From a checkpoint of a small transformer trained on Wikipedia.
Size: 12 layers, width 384, 3 heads of 64, MLP 1536 quick GELU, vocabulary 8192, 20.9M parameters.
Training: a variant of Adam for these matrices, 363M tokens, 5533 steps.
Each number is 128 + 24 x the weight over its row's rms, rounded and kept within 0 to 255. Layers, rows and columns count from 0. Numbers have three digits each. The size before them is the row's rms in percent of the matrix's.

# layer 7 MLP down (transposed), 1536x384, rms 0.0515, rows 339-445, columns 192-255
119:152160117075131110080158115113132146169111110137125142147150161120121142170111139092140145085129125163137116115131138140143095159114122120108139146104126131127114110112121120119149141122146126
106:148142121132119189121103099103070147153123140144124111146074121116151111105149144128147153171120107069130107133128166119160137064110126110116146129099156127154115144110100085092143133116146110
096:139143120120099180159143149135108136111126132145122109165111138132109163181127166130101133140134137079161117121113133116139121100146104097160091124157148140150132158126110129145120127119138139
106:157134133133133135124140136077163141103116128144138143094146098128144141158095097124156133154103122101111142148164127107105145125139124125157147132117091139142108123082121114139139146140149140
104:128102182118100112098136115113115169131130138133112125142083135076157095154127142118158147103150120146120128150084123132112120121120116121100149148112142077152142153092129143125128147132164146
100:086090130139122112163116121104119138123104160145131111151124106191136151143133115165139137090134137128119065100148097108144128091109133133040132114145122151139116131167103126145159135117073114
094:145133117135136136148098113129131117136136156106126142111151115124100099126110100112152143161075101138196089140089151151122134093120148125141092138132161099105114113125128157147159149098103178
093:134102116138133104150104144095126103133117145144124103102138155076137139118142142143135107134113161115109170136153166140144123120105130112141116152162124181132144147099136099126158163112113130
090:115153085088133174128125124115123144075134145093085127122071102160121117152119152154141123131144130135116081115171121131090167153076128160113089127120118137143154129094111127172142097118132137
121:139120137147113121084125139179115161162131104177146171110145158123155111113123108108149154110108121105118132124137160139137112162116116141147090107083136115123126146146136070153165096113121132
105:151107106091136175082114127125084132107150142154150075155140148174129146137148154144136119145106137091127148142147180099137135153126102157121162125111142116105106188125148147138104132152159093
095:116126130086084119093123159088107161133116131110118151132112114151086148142065105105136119109150150177091153139131151163111094136134118124132095162149092136112162120107147109127136129127158132
094:074197110126155137144080083199155127092112135105155090143114125193137154120128121142052109132130117130115116078119124120099129127116128168113079101122115130138072135105119099130146113104140119
103:153131174133096140094083119072158145149074147130149121146131141130132117158132115131153129126153162119145097141130140104129122131133124133131134098153131102131132129134113144129130174073132100
086:105118122117131101102170164138101135078125137073103173119096103166106140121176166084119158146117133130104125130126117095095136169120110119140161107127099117122131066101131149085118142116099156
092:121135142142130128125134133134112113139116170122109077133131136114132121097118072137174142118157123133127137116118140181124118145093139105140121142144158105120103131093110144155097108084096129
094:108080111131134082124131126131093098114115123125139111139138134164127135167112115141144142165138131127174147142154126137118110090139134089128119130153158143121146134116121129122177111140094131
099:134103176127087155123096117127096158133085187156112146125138137095165093135125167144136131118111086166173177137140116111124129121160131143103117137114152120125133145155091122116116132112110136
143:169096153104097145138150122141141131094110089139119107096152085102122158133127133162161083166113142121146114117129126103106118161123123109111097113141161165155157083117150118112150154147109140
093:140158085135141106171141091093102165127139136113137134099100098161109167133166093108119132121077133153152136129115111147131162095147112109155150080099089116105151158164130093155119082148138107
098:127130104130095149149113126112114120101124163127144148108121123135102125118094117109139050148107145111127132126142092134125113136088163152130110131079132115151099121159134104126080170083135126
088:120123141130117139154124153120135124105120131144115133117123110072129132101134112121118124113130132148075127157162162118092146117126099157112144145090136110104126112130195102086109135165098114
102:117094117130139140122126129141143124120134112092106134131090117131148150117159147167121172144127171129059123096112105089138136115159129117140129102086202093121107114156136148132125151119143153
090:145096140144187135120165105144188093081133124097130119117122107142125149133133142123124142149108104103114117137154130106122103098132115147172080108137149094086130114106086142164122119103147126
094:153129121096146116139135122110093156115130158071156175112148129155104106125144115141110129145152134127121090129096105140145140171123141074160132136094126117116138126210150106112113090123123103
107:121112076134126165176103141134115122159102149091119136128119141139113143101081133137137140158080072117160152155117136145129129160161125105135095150124132149142144141157104128093132121095087117
108:124146114152185144144143110080192162095127140127140153119187131157144112103120154136121137149144126130092112110108120144115174111127123102111164084153106108119128123136107180112128126129117099
097:142113075121129128115117165065174169048134120112169123131126143137112119196123137142155154093132114158101097124117134134112095182141122130109125142114136099143135155111136131117086120135139138
100:129167120176144126088080122114125149104153129114120112154130141113151128179163153135130115144128133108114152138121171146106084149090129085140133159108126114121121133125160114096110085121130143
101:118127170119150109070146123147124141149094087146091124124165135163190106140128140113071114130164156135107112118151144087138119134108144110161160154132161144112133119096111179123125108122128082
096:127088121115108143129090109111150124158130085141116085079157153102147094110105103080172095158122152145121146161108154104134159119116095141146167145132103161156145128122180162117160114151159113
111:135094128137153153098146123090088170116091105159186120128108133124155156090132139151124128132175113126155129135128110111134112149122143146150133147142112126158149123150130138096175153161160138
112:123163111127124145136131125118162127137128128149134141156125138122151123145092128128149146131125114148153166112171161149132127134132120075114121113124125126138150135104157137116128130123179108
083:146078083118159155136105156096122147126064127099102140113162123113101138120093122128126133126150120144150159128148153106122157136117132109128087133103111085118125128107127123108109160141105143
107:080137131137107111160113139138127119106131113154122141109086100087123124125166119141108136158113107123078143113084106118125125134119132112146171127097118142104124123133113123097094114148136073
112:145120149192070144094143099129117136188129137065106125117114114122121137151098126069156150131142104117140150076076108118141119096160140156158124123159176159146107144111098131104150152086166126
095:101147202180162197130130145148120072149106141135098124157164148176140131141126115153113149141144155092137141141145126128115112098121121140103147107134130102180109145154117126126149106123121143
087:083115150116132125117115146093129123114126132099106157107150151142114148106134146120164136169138123157098095164128131137117114114135153147184162125097144141154111165129140121164167120095126144
092:089150144147118102110119166123142132081119139161108125078159107107129087123131128150109151126132152089137145124146153102095135180124114144118148113118099155134150088144161128172073117158164111
113:133120152184176152148158176117142115110135097142121123143138120106176137114124133143134079140135145085090059147169120110123155163130087151153139141141133124131120110117149104124174131113163190
084:175118116096119092102157083139106174127134126119123116139104144124097110113113122126167132178137154129124085162125154114145159122113145103177147115157118149110101143138106096108087145110113152
094:142156077145181127130132145072093130113152124111138125101090141096130125152104123111163075115166154141128122157157110102110110090155149151128127104096146124112148118170168120134127121132099134
109:166151113135092118131165148108113102143172112168115095142135151133099129120125108143141136069093152101130138146175135160138149148081101121154130143162112144099131138103099187150098124104127096
095:123153127142145094121109128128173132121102148112112129141136097135166135063147124107124163127160105100123110130119165141145138123120122101146153113125138135134107143114133155131131151137129114
104:137190105111155127115086168134169120155090162125132131115100105133166137113142165141109126156150121133109115089111154121131110118134175121155124137128144122086127201092151156127128158131115076
115:115138138102081133121089145111111143137159147133138151137139133147107124104132169137116126091134110122132129126144139111134093127110162132125118121085107122134100142114112096129142155148122104
099:099115128138132137100145099140102128142147150150132144147115098132125135123106130104111171136104095077125135158131138111128084114115152104126140133144163054170156144122102114108125111121097140
113:107108146094141167176193158128143087141140147106140186138131116089109106121108139139061136182134131138134112153133120116127117119142149108109084118155127111136150106098142139153083136108104148
088:151107143122116131142102120123113108107113129119127110126152132077085111126114111118146124121098146161139169119097096143128147103115095099154180148122118104129173097135110122127167134097096152
095:126161102113137124128130150130119134091140219130102150098131130169116132094120103152102119086106175125155127138160119130116135118093150163116140129143139192144097103130160151130116168196100158
089:168102117150128133141131127111141136154139136151160124103128179124153123124127101145100147149128131131117155136158127090171131137096099108142136113097133131154131161110123195160148107100144132
107:136141141077097094146152135167151162151128124109151156125150131143143126105120164143153110120142123110052111154108112116164111093146145098128124131163144158117160095170129121119105117151136137
097:078109142146136129168118138144160110149094105120143110128113094121104130071134123100185096100129134095103131149103134140128162155143103152144090150109154123134124118154142131186080140112110122
102:121112137147106110151154118115122107151140124110101139083133136123135142110105099091168149082160142140100120157138128175092181122113139107151153174152172124129140142166113122072099127148107124
097:144127145106137128166113147115112137139160149147164132154111106143114095087146115106144150085133134153143106074133133107134174123150082060136090134082104156142153134158127103128135136136140170
120:097139134122159097105124149091160103111119162139106133129129129123146104119084119107130137104132104117112163137144113111183134123168150112153175175130103104139148104134134075139157114106137089
089:130125132115125138090094165143132126202150131091133114116096107133130102143056117157193155129123122108134103169134132115145124097138137135144109146085151119116132138090098080121115129153108116
108:144153115078161125147151128107165163153131097075139150105113083146090112067125121128137155160096148116145107128124141111127089127142121174121129117098125075123111113164128120140127149084114121
099:151090140156097119130136141093146141104124127112135169139113136155115139136112103120120143121097123104122136141124129147124102130061139141133132176144158185099151131117144060171134150139116131
104:180138119123141115150115090126136124124122153130152118125104120141130157161124116168147089114133102137147114136175124128127156134140144109165149139160125126095143129145150129092124121152102080
102:153172131143152092107089114109102091154111128124114139098148103095103178144130122118140130144126134126105131109132119114167065090140109123144135100151129082111085086185154140089155135123117074
100:129129095129130180151113119127110130128097111090118117151087140150130138156122121162130121127097144133116112134142156123098148163091120137152156110150144117094097129133186134140147095101150148
088:109123144196139146136142139114138133161137133125101088105098107152125161118073125112150130126124137159175159141149113099134111102112104090110156117140097104102134077122113153107138129150102119
096:114136142095120108128105157099116146114111158148129105126159131129092141173078139096141144098088189117135140205144109138138128176111154136122163120151116197121107113197144152140113107120112140
101:139179143098153138107134083132125072142125129137114120126157099105162139157115133082119151129067135125144159140113132152135117115142119127151127130121099147102142103118152144148119112139117136
111:146164144115128139118124136129167126126141135096151116149114115121136141103126137116139106132147112104107172124134082142154131117148095166122159127132106124172141177157096133156133130122166117
101:118122109133097105149154166137098133118195140109188100143123146119151149090144144107146141131107095114098137108102149094144111178127125105164085138109107129111118151125109155113121145141165144
102:129140142122140092098128130119132133124157156153157159112101118158125142114149097121139142147097097106099065100103112115117103125115084130118084126156107112104140135136126104107151107119121134
099:073131148180137097106094156165145108064141110148154101140106147143139110121087121099159117140112109126107091129164145126093134099072156154154138160113127092118101151126159101125150109101107129
091:139134111107126118103126101156127130153157121140145108132139164090111126151112120145132101126147133137118144099114156113107132173159103142131125100097130182066111107102090102104143133139098165
091:109182176115115116128095100110099146102116119156075079156107100175115176115144116134152118138125124111130115114128095140114185093157116119132137118123131116193147096084142148153127146135133143
088:117097173163102144081120101140138148112162128136132138128144101122089130147126139140130123168131130165111084125098133123127123115170140180145119169130106146122149169120120132129146109106129153
101:135158115111147146161153100124137146162157125161142136164139140164115133055131126147123134153123108113143099107109124149097164136142150128113102128079124148151102121154097138102110169147130144
093:148114116113161149118139123178134100130093125111107118153140168147118127074117109122136118164166134162134106133080105153134165105129153157123098132120147131106103138114128126131129119146150114
099:151092154131120125114127107100141141129106106145103153088096131163116131130052167140146147102120135105146119139150107121176123126116122145110173129119144109088097132176173086125136122106122140
093:151088107141142154156134131104111120132136083106157105157114114157141091089088160133125104121130167168146110143138128123140174130155136110105114138089127110155102110147130152122151122121145137
101:130104124125148136127123114144101157098130098115128146096138141146106127142148102138098114173150108108156146112138153119137108103131121160093110123123088143138135142122189111142130127106116126
110:116171139114118127137113086122135105157090119136151148123127139100174122153148125152177100147142135137100102109092147100103117124129125115101108128102101118147113140113128121102154125139110095
085:168105149142070125133136146152109115125115177140095113134115117151076165147118115134110133094119106145169077161100144121164134087137066081103155139139139155170085146148130120134094140116123143
085:122101123138128101095124161110154103128137116120160117110137100141155116168137117149168134152110165174121083138109140098112144131120097126136135129121141148133079104143108116115150148134142150
096:118165138098134125128138185090185149127139144152140128162153122108117118143148152126118121089131135112104079130132124143121131114149101103104108103077118131108139123161171108129154110113126135
099:157106096184134073119109158153123142144106129134104140135132159085084147101106116137139130117127119146140146137135124112123117146129092121125154126159131134099143152127113124136144108086130147
110:117134120143134114099127160109085104138142084108130135117109147126125139124164109137121099123130153134159121141132154130130120126066155147155130081129069124157127100126167117139130140129133130
113:131138121135137148103109105117151132134057111164138139116149108133144127126104109106145145153131139116119137147143078098153137120137112149142113194120130126124101133138146142141143115152095161
102:104146138131101134135118123105139093130067090126104158132127127113142181148157117143145129119194146142106155117116148149052163099155134138134161134103129125121129107095115117149155135142111111
098:140202089117129144148109112112118127113130137178141138124087095141092144166130137156130129126116149135139084075115105160103125130125141145141140145126125138157108158083128135160122120099114077
089:156126123142168096076110145136125111149135138174155093131132104090119146102131161152200136130127143118169138149089093116121114144100112082162143130128130127124101119128135129096136116148132114
101:104119127113127147114103142155141107157088163100135169165144112134162105169154123127129123179143088109138136152132122143078076140142128174148113118116155150168151149131122177124135139087130148
087:155101107090139132152082148089099126130134168180161094118178173222111126135154094135114130142138152126107148146122090126167159125166074099141157118140131089138142107146098130140071126143136115
097:145097133114085099160085096081090134115074176158114179112144076083117144149122106123136139169148096124111115148118161145113095160137126102152124145092155112157100101163136091126113105156123134
105:169109141140153172129110088127142146106101148106109148143107136162153134147142111106104149163137092086139157126129133150120100120137173136129127112147148125146103122126093149146093134132114115
090:152167132114133123103136148117090169137130127140114125153097120143151130098112118107158131097096143143088168157096102129061145126111132103144124126095142150128120150121141146133101159127121167
089:142148088161096174133149121137157128130138100151093123113134161104117121074159099101108135184169103120145153119149133113139137130125123095122092123124172154144139086124115130167139114138123155
107:128096169130197135144161152153143127177129090129150114147156147145163135111146193099109161081102104114131092160115149158118119097165136131121081148128132110177118137119119152151128104100125112
098:106161126136157131140186108145112099114137111102106106113160148103113151126089123125162124120143115155063169161141106142116113114119113108072150111132110143125143078142143117104111121094149124
098:112056136125130122175136105139143096148141142142135127119178095136155136099144113175130130142129098126138138116109144162155125144121132140121161113135169146137144131098153110152154106135121145
096:133129140139108128167123109115105099138144098119120100130133141147151147135102146138093142106105082096092112115114129120163098117135176132176134127183113144124122106147142152143128119132133118
097:105095118129141125134129147157101148148112111123131129115119161163126150155134091112131116110131143170147155139121146124126153085111126133133106139123116144168104126125155139140134176144163112
098:117100139118095088132112153151143133133146134112167133155141101105096133136173143119127120108158122165150129150083155124152104130139104078167108163126078115142137142123121134126138109119141129
081:157121128175152105151124127134130133117114104130104109077118167141133145127154105154130151134148135142112128149168096157159131115115121150132107098089104097111151154092122132181097159195120109
101:164094123176083156103124117130115088128124117150111137106075143055123135115159130165166116152130093139134176070097120158099148121154103162111152147146131130117121132077121131132148141100146106
107:166154137162160138136122154118128119141166153161101143182117135119143144167133091185086117125094130064148136163124101100132107109141128161134105108116106134106108117121120153140139124098138094
090:160140127135148148128137110140118138103122106105115120145146122129155112140141116083094120154152118166141120106142083098171108094120112133128120143153133167152154148119133143117145134084114108
097:122156152132091114136099141096088114124126146110107159159167156117122144130088116131167095176115111139105121193108168144135105161157138194130109096113130148097175100159149140123127124119151129
092:099147116162111089105153125122125144115145069130116111109146128130120116125163073096094103118153163128110192156141143100150137082141103147151112085100143124123151110147163138128117148156156114
115:139132119128107116115109173135111138107127140165099176153140138125115131154135165114084098163113137147165092114129088110144131120136159130098098106128127135156124119117131130100128120104137179
101:153102093090168175147135129129099131119129100095109128153161122141156073131136170081140091117115104113150134137100159097121125109148069120167145109115144121145152172144148164126106121162133160
# layer 7 MLP up, 1536x384, rms 0.0653, rows 340-446, columns 192-255
103:125133088123104135118151164080141124073117159153130170107114114111086161126136195079106128123077102126091150126165146105118105119127117132119120181190140121111106132119104138129128124127175145
095:152142134133145129080123145091144122118077102181096151099136149100118143127104083197141165173167120157113132135121126111111142105097160137190153135145095151097151150141121135118139090122110095
106:148133112134098136159136144148132113134091154160166179131130135139142114142097156108113126126157128159106166177145101129135125179103160140112137148169090137125137052123096156133171122123151138
102:093135155126148143132134146146074140122130107141142185113119136104125144105136146143126143117154162152090131130135150119165125137137177119097135115148094112137178154114116127129173123121171115
097:087146100178105167127122131123119105113113105129104142166129123119078141099173129172154123123163138167159129129140146169123187109133144110146136149140121118133151152092094121128138133112094172
100:163113127140096143087097139174166123166113167134127116100124165127132141102120126089130133137141117130142170153141132135096134122146140137135114100122117156135133174130062075150105097097105146
086:105136138129125123126125127189113138135107119129166123143176133169082179165113127106096109143107115133125124114162105138148177107140145143115097120117118128104118103140127130104104159083130133
093:116132160157110121099111116154133127148089131119170109140168133118107148133126128124115128121094124128116182187150089135108088113104135133104140103166117083153121124102139130093106122085125166
110:145102117073128126104155115141140124136114129171103119138108165182156121154151143108141122118133130126141154111125164179104158124118140141155104128067141093116133151099097138114149119140111170
101:142150148111128134122120114145148126154146108101155099111130126095151128124115112162115106110136129123132144132164118104153095133117157134123167134147147111117113107145131134093148133167129141
103:121127126133105121096133062111150114122077146168137126120117123132150157174122128119147138134120120156092166151121140112136116135109174107149097128147135148121115110090137127116124089107112136
091:128104174176124131111139099078108104168130080107126160130161136096054130141131090130139104126145147098121165165144145137123139170086198136127149161159127115121159128101144144141127071099138115
106:127135096152096123104133114131111137133102105107149095140127086135127166129138106135094100137163113109097155173152141165201141107151162153164137132095141152089077103151124126143137156084132165
094:120119132110111149087121088141130143101158115129139109136101088138144133149100099132141129105135165149107102131145128106189143116164139125128108163105162130127120145119115089139121117166112124
091:135102132122141157118152150104106126145129112114161144132166118129102145113149163156069076076136141125142111111132124129169151115128163145095132126162098150077163117124141098133146096183114132
103:121138127117132176141139139149113107136094124135169122107117153154170127126149105132110114089155167117098102125151144117117119148153151131143175119124102084093120103123128109138145130091138156
095:124134123109098126093100125120111154085157123119170097152087122069110139118136163136149142133147154100147148144126146101171117109105125102111138122149126096150140154092141120148169101128180161
128:114096143144083126144139127156169112143103121104110139073141100086116150126137119146138141141178139139156148189148160142132127124100138160112073120162127140138139127097137127163133099140150115
093:142152124144108118149137186140104065160126132093138167099152146123122098092121132146122155119149134170120123130123094145122082149098115156123104113153128122146144106103144128107122126127123131
097:071142126148134121093157131158129076089156154108138113161147119138112140142108138142094134096131150147146155126132130087112121120112134120138196108098114119094128091078118118193127172114113098
091:145095115131119116140106113108182122143130160148147163120093177122110150139108140129103177121149127160141147100163115092165139101110146149138159169172159142106109099127101098113091088117181158
106:121097140119149139131147091096132137117119160128113140114094131109119106138127152119135077123129079116091155145105157133126140082141128154104118155148114131127164155098096172185175108121099133
095:112102117092177201134129061109120124153075152163174137144125146123083093150178154155136134119111111077113183144152135145139123128077146152115115160119110121115124135101141196114115102118129129
092:101128157130123144134094134105110129141126071136117148144129139113143117143083137148132082163099101128130092138169140136138137110120157189119102102157106135136130104103104103133150179109151108
100:098128138101117145110114118153111153112069069139197112129165104126116130093127147162134088142154162109128139147162160146152162140113109104138102136125124127134140094128145132103151154107181152
105:094135117079129140107105110163120121114143157136162138126114163156159149156147156138134139073113114192118148137123121155174094162099140119134124133115125130135125108097123097126111124145135150
107:151089145091091166133073134144133112152119093119150120137118152147116108157103117133126094129119166142126132146163115151115107121157148179088072127176153090150175122108131085122129113102131111
100:114150117120128097112098105116121121152159108137153119098078162158161118096149086124106146133156118143122145148147113124155143142117129153140149127169109114103141137131075168131147130082131135
104:124106116118111129101116111132103104132119150135157147080117115124129143101092121156156133146162150132117130141173163126155116159142123150140139162126102106102129138124128134147156139143124116
097:147162123122134124113127052132163135102096121168135147095124127156112166147120136135127150111146112144080131106147123155119120109132163117123091100153172123124146087118104171122114145141143110
106:108134108143128143144099136158098091111143133089119176103111113091152088124109117133128099156100107135154128172130111091158118135134141136115135140121092140137138158143119122101115078071160126
103:130142144117127117134110121105132123139169137156143123144129165132151155149175114121105152177136122142095133149121133100143102145132127105153135104126121084086115105151103190132104110136126133
091:114124137135114148125088103192117146152150123142135130097113124109122129127139124153127127106147115145116108146159087122167119151181159144132167096145157098131106126140118139121105132092122134
108:100128152117119121101130122150111129145102134118116138115162122107127153128112135154099136105169130136121110097148115133109138169143119140147141183167116117087130165154119151098133086100134144
105:105135154122118124156128099166127096131092083128157111121150106107136169084131122140115122151148162158134130123153132151124132128118132112125148157119093132132142125107137119136128134142139121
099:145128147068130155154123122116134130121127174097185129172133108146115165164132158157093081119088186159137092108151150111089107116065114134116065155124148109150089124100123137109152111099146176
088:153119130109137135120103140147109119144147095169122100143159154134098146121133133114128142114120124118106122116123150113120090176085126130122097162136122080110119088108150157147118118134114100
097:111115111154141113147130127140134146155138169119125138154080119119142175137133072138114149114141182141096144135124121139110129105123130146121123150125150112149166098119127160124144077123096144
105:107101152145092176117133121096099089127155157106133116120094124101140126134130140149119142139108105116160176155135122157165090152129106202102132106133137075122150120116084141115164102127105169
094:134146129122143125133165144158127068100122138114146157113145131116175149117162126112080138143138133163178131090117143128127088123123205150157108157154122145132160097084135153109147131123113149
087:150136132109130132129099127141144128143133174119130105140087135093165134137138158102098146095111099113118121125127111108139105131105126137142115148110137125125128115121133143129143122118126169
104:106093112124134126084096120150083112119129133144115101123088137125131113127077137106124128083122163127130134168129125144115100117097150153134142143136127137100135173104130103108140110113131154
101:099115143172132143160113120133142125128157094132149108096111160133118138114161124140112093109106147115131135162163108170113132166121136146082104155138117168110161097134135141138144141141120144
105:126085129114060147113097115142120113139084127081088133150170146138160140139164111128122127086138188160139118151138175133096148174125146109142164111119132163130169107101122140139125086083150148
110:115103128141087103076131134087111084098148106136132157137135130114159136124112113106120095089137114119083150122157149149132099104122130157120135174119109138085148195140141121113160147141167116
103:114101162147157155102117110139070102152129111115127141102106143122118100121169105200143152122152139156119111137140111143142160109099158143116087105121144115117119095118095105100104155160100140
105:166148151172146144094125101145094105134121099116139150132114113101122118146109125167140118162140127156153129128120132156139115097116174153117126127137090132132158153093113142165099078100128150
094:115139115134116127142096142129144122113110186172127161142117109117170134108115153119127160122121131123124146106186150119127082132143139143110088134115107145126109148092123116131163138115133138
095:131105129132114128092176122138158098107110100137172119176177123133099130143122146126110140144133143124094132157138205144130119126111138158140114071134140099106143155144098125136121145108160104
097:134131128166130139102158122112145066141118140127127176119160150143138123118115124163125099155127126156105167145149130152134145178104161160147116127127131101094132107144117102083100096092146126
103:139092124127145176135081086154130122151115129133124126124118112121099176130153160136106138123135207138093138106148108092146112136116141123136145152112110102126082134117133130137104153119176084
095:114090105127124155138081104138119167088068122091135114103134151134123121158151151142134118109137115111152133111155129133148114126156144131120126118153134179141142121091117111101130170142116150
095:109113106089114178146139095149119112107155149132111123130155122139138163115153204134099108116134101103110169116170138166151141145146166149164130143117108116154131143146083148144143138118118124
096:122102110139121117116139130132076134155131114135133118156146119139124134114130157177107150173164135139127117181120184160149125165126163192120122130153123102169130125109130152170150132111127131
113:175105145117093140131091081132124137141119129112141141119131102116156118140148111141135112100179133181106201142113120164137091133081139139165184147076104126116134122146088133135136105145138117
096:142141151095150141108130138135138153129106137126154122111156165126129143131135131138081113138129133117084128120169103137162122169117109116156162105115127107130167143172108136168116108127145121
106:095116146097142141099147133150138137074137125116101132096141132134103122113122095144137117149114151133113160141160150147139146140147126139172105113140103112159175107109132142164125137119123129
099:153139139167172161133138127125124116161102156122062142129160127132129115124131117160088100166143111099141165130139074148139141147109186158129118108155152107127104111111123143097115122123114194
108:124140140128127150130106120148119094126133131115180148105111136129167122107131105137147145137130122100118158160174110123168093139143151165150154168121128064169138124144088120127099098130128127
099:123144114131082146137111129110153147108135161164138159181119162146148096089135145167132109091154122105146166128149093182114162127082160152157142094110093162160145147114105115161140125099128122
103:128106169118143125114131133157109072159095115129143123117121109123097126103128123119103106137097103180119134132125140122202072140129196157113070141130150105123113115108134124161130115135119127
086:129137115115117133132081117142102111108164115072136127130154158134136113094122158104078121076126105141142126123132128165144131173138162194107122181140136134133182155125146138123161148088116129
097:167087122098105125148084133113166095172108127115161125098150132144142149146153174175092119135136130163119131121131143152152156108097115102121133137098137123120105100089097124090145136154131090
099:137137134138108141159094133140115147109142133089102103117123154127134137105130126108098143120166139133103127140139122125145137180148126140123136146112148120115128126143104121136126153118151085
109:092128105128109152136155143124146128148106133101147137110148148130160159095161149118164137129131138148115099142176164124085111136140129104119144125153119120154154137118111140136137157127162189
099:176147135107117138131153132121127132074116166163136163153151119142125084109152165144106152125133102133126119141156119090151095109079157152150126139111110119101129190139098139130123127124130095
105:135138125145149097149081120110109104113080133175077155098117144128178114174151125130135097133131102168116154139124128099108121131095141157116115123098103174120140104152138077123134081123099137
104:141117117081127152142098106124179112110112096131109170136112140130116143106162194150079098116108126146155117108142141136141086181157159138177116145126167106118118127121122121128157121162135176
091:162136141124122137109112140134143126145078144094076157128096132120106149104132136144093133135122159147137114160131139138104074139095122152152075130146167140120157107092144145172145132117139107
095:130115124091147126108152103140151127109153123096105158167108131086107143098125147131151117105198141128135193187128110105132125103158109156139091155136130130116122155095112091130116130143168131
104:112147128129122116111106115136128134117110146087091133106157102086127120150149149145098058091158104149133128144142114122127136140128116120097127119112140149141116122116090127105153103159144120
101:149136132118133153134152088176093104151087086138166107116141171109143122144143107118115125127128146128142139178139132113161144140087148145142088120158095164104136103145105119129117108122126150
095:111175119137096138117101135146150165140144170145116107127106137133103147191129177134152158112113140144133155173158119116153098142100134124102152125145100146127144151115115109117174089135136090
100:099120129105112154118116112134089100157115156125137132133123140114104139137141164114149160144103151098108123151154118108112123136117160146139130180142111099129153155061139126103157139152137145
094:171110123105141174138120116174106133117096132089127138111149131125132115103121135116089159139173109119171125147148095119117112075157154107150190129129117122166125120126121128148124121147146108
104:168112112134119135146121096135118166130113120113153134090140110162121140128136137138117116132112117146097164111151153151134147120128109098145078179100111108130112137137134114160104129109181109
110:109122100117123156101127107134120087138125121141111137140161120127131153118129157119111103095128131141099132115165157119115158179128128135138079158108128124073160121116105168161116142126151119
096:098116120100154194121160089141118106085127070152138128149126132146109106171143103120122051098134136107110125104169145131139083169140147162135113137124101143092139165098162098108171131142140136
090:143148164111124168119143083148105105101143124119133123171161115101194126106142091129061109097125097138088182162135105130131089124124129121149166146135134086098162114125119164164110116122135112
098:122170141101145167104123135172095104165106163117136104106094120087154144111110135144139170167160136136134198125138104142130130145156140159129124146160160075127137154122129128114118148085160154
102:136106191125125187153068081116100121119116179119132108102126193131109111128121133158174097126144148144085134121178123137149145138133173163112122112165159115167146138143095113132139119125156141
101:177102125171096176098136094152119119133096109112122111115145146107123153125126112135106137115153097158139143078177130143146140073109142160162099137149169096058124122147110145130116106076137129
105:121103100144112116152121140110181133111123095165146106163164147159131136114149129137086143121128152115086154117145153159152129131144129145114152117132117144103123157150130125171112161123147127
093:165112133138121119127139133149168134085141116134178115137119149125127082124132123139139124164113131109139135120120159125174104156117104120133110116122115111134132151118128149156129137123114152
095:096097151129117109120137143166174124177130125108116126127136148104150156092108090087123104152144131135140142205146130118157127096122125140101125095117169087124127095138127113124125122157148156
089:140120139101117120131080099172143155107104138111101124137183137129139169150154098112133141144137114127132135145134113107126094111153134121121089137137121148099135127124133156148156090141131119
102:113116163175156124074122090143136121082113090120136132138097089120116134105138147141122094126159143132108144178147130123142105140101171147141109098130153143098134145094125143128134154106112131
094:141101110124168124061156118115113107113107062128180120184144140085136104157127111134150088134146126122097123119157144090123105162128153165150119127112140105124116113096133105132115151116130115
104:093126128118104170104126089144136115125074165155093103153118198157153129102122126129091108127130125147068121138165189156119121136103155149105116134146132146113133107133132136141146152139134158
101:111157106114133159153075123131117130113161111119139137115082117088125146142119173097142115123123134172142104131157172114114133130123116132155111172147124147098126194135140148126129114148164150
096:167115181148164114126151135130137073147110154120153143076167147126123132148149103150102172173145117146125122145126149181151125117085146135130131112115128118114170102135141157110107084117113124
093:124135101102146146104110113163107109153155113121137148089155169115139110128131128152100143115133145180137163103146094148158091125148181142103129123165140119126167146104123142126135110054115065
110:117116114125148130137096090129152110136111100124179159107120142125116116141175124127123079094136132131114126147134091134161145140141151133139105158121150126123118162099103098111107147158118122
100:096108152146109110105142128127130146112123128121122171133133113153116100098123176149113104115119125081090128151142123128115157142138157147137129130123125116116121153141123179117133115146152176
100:120149111125080116102124152134137145087096149174102128092130141128098120112117133104134107082143136130154146131146128113109114117123107145087077122135133123149116091083098118131144143083094144
100:111132120136163131127128126169127121103083162098108133118147148141120125090132148156103103101140129158180152092178103110114105191136146120125155137125157096135138087130068121104130127156130174
106:118119160137160145089160126161103151117136162167148114111106146130137092117139162135114131101153129087117153131126087143186114150116160133092142115145095142124176125100127129121139103095112125
099:125149126141159153114153150122134122132129127165136156129105095130141114145094157116124148147160135164149132126139137109146147120111141140090099130104114078138147123120120078131130082114134120
097:149131102119134183137124085114138152170125162156094128164160132121138140151145158140144103110128167127130114098130140136071115147148119157142118111154105097121110106096104137152165164101155143
099:128136138122169152116157130161081135127103101138174124168158145139113163126139119133074163108117136127096106154120118115101106164086194143145122081140127113124146131146136103139134132141136139
108:118129152147119141096087099149148100115110123109166127103111107133118119153123119146130117152107116147106151111201119140144113166159153168134128156122140128126182127164095144148129122122162123
091:129093157136098132137119164136127114150116155141121157150135167148109176136110094131148107102138130136130132084129157147100091138072122138083162108122128149128096113120142152129138159152137151
099:106089201168136150159115103109170132123135135108105186176134122133097153143103140115114093119150131121114162124123104087175134098109135125130134125113170151148088098100088098128173111147122154
094:156140110105152152124108149140105106147120152134132137110136166121091113149141151185124150113137093099113114116127089121143132147144152108131115112161128131087140138114145131118118120121128110
106:143117173105116105092129125154135134131133151161093169136128141084127167136135124093147144124167138144130176177105133120118119135077174137076165140101118155145147141125126107152153084125121157
099:131126114139137129114121108187153128149100100139090140165130145153118131174137123120075127119181147136131113053172100157132125126130130125110105105139145125113120103102122150112134083112118095
104:130091114193106128126094136112131102121152099169082131142126138084143138120097140125124087121176150132110137155173135176091129162140110149116118170102132125078126106105132105161144052106162104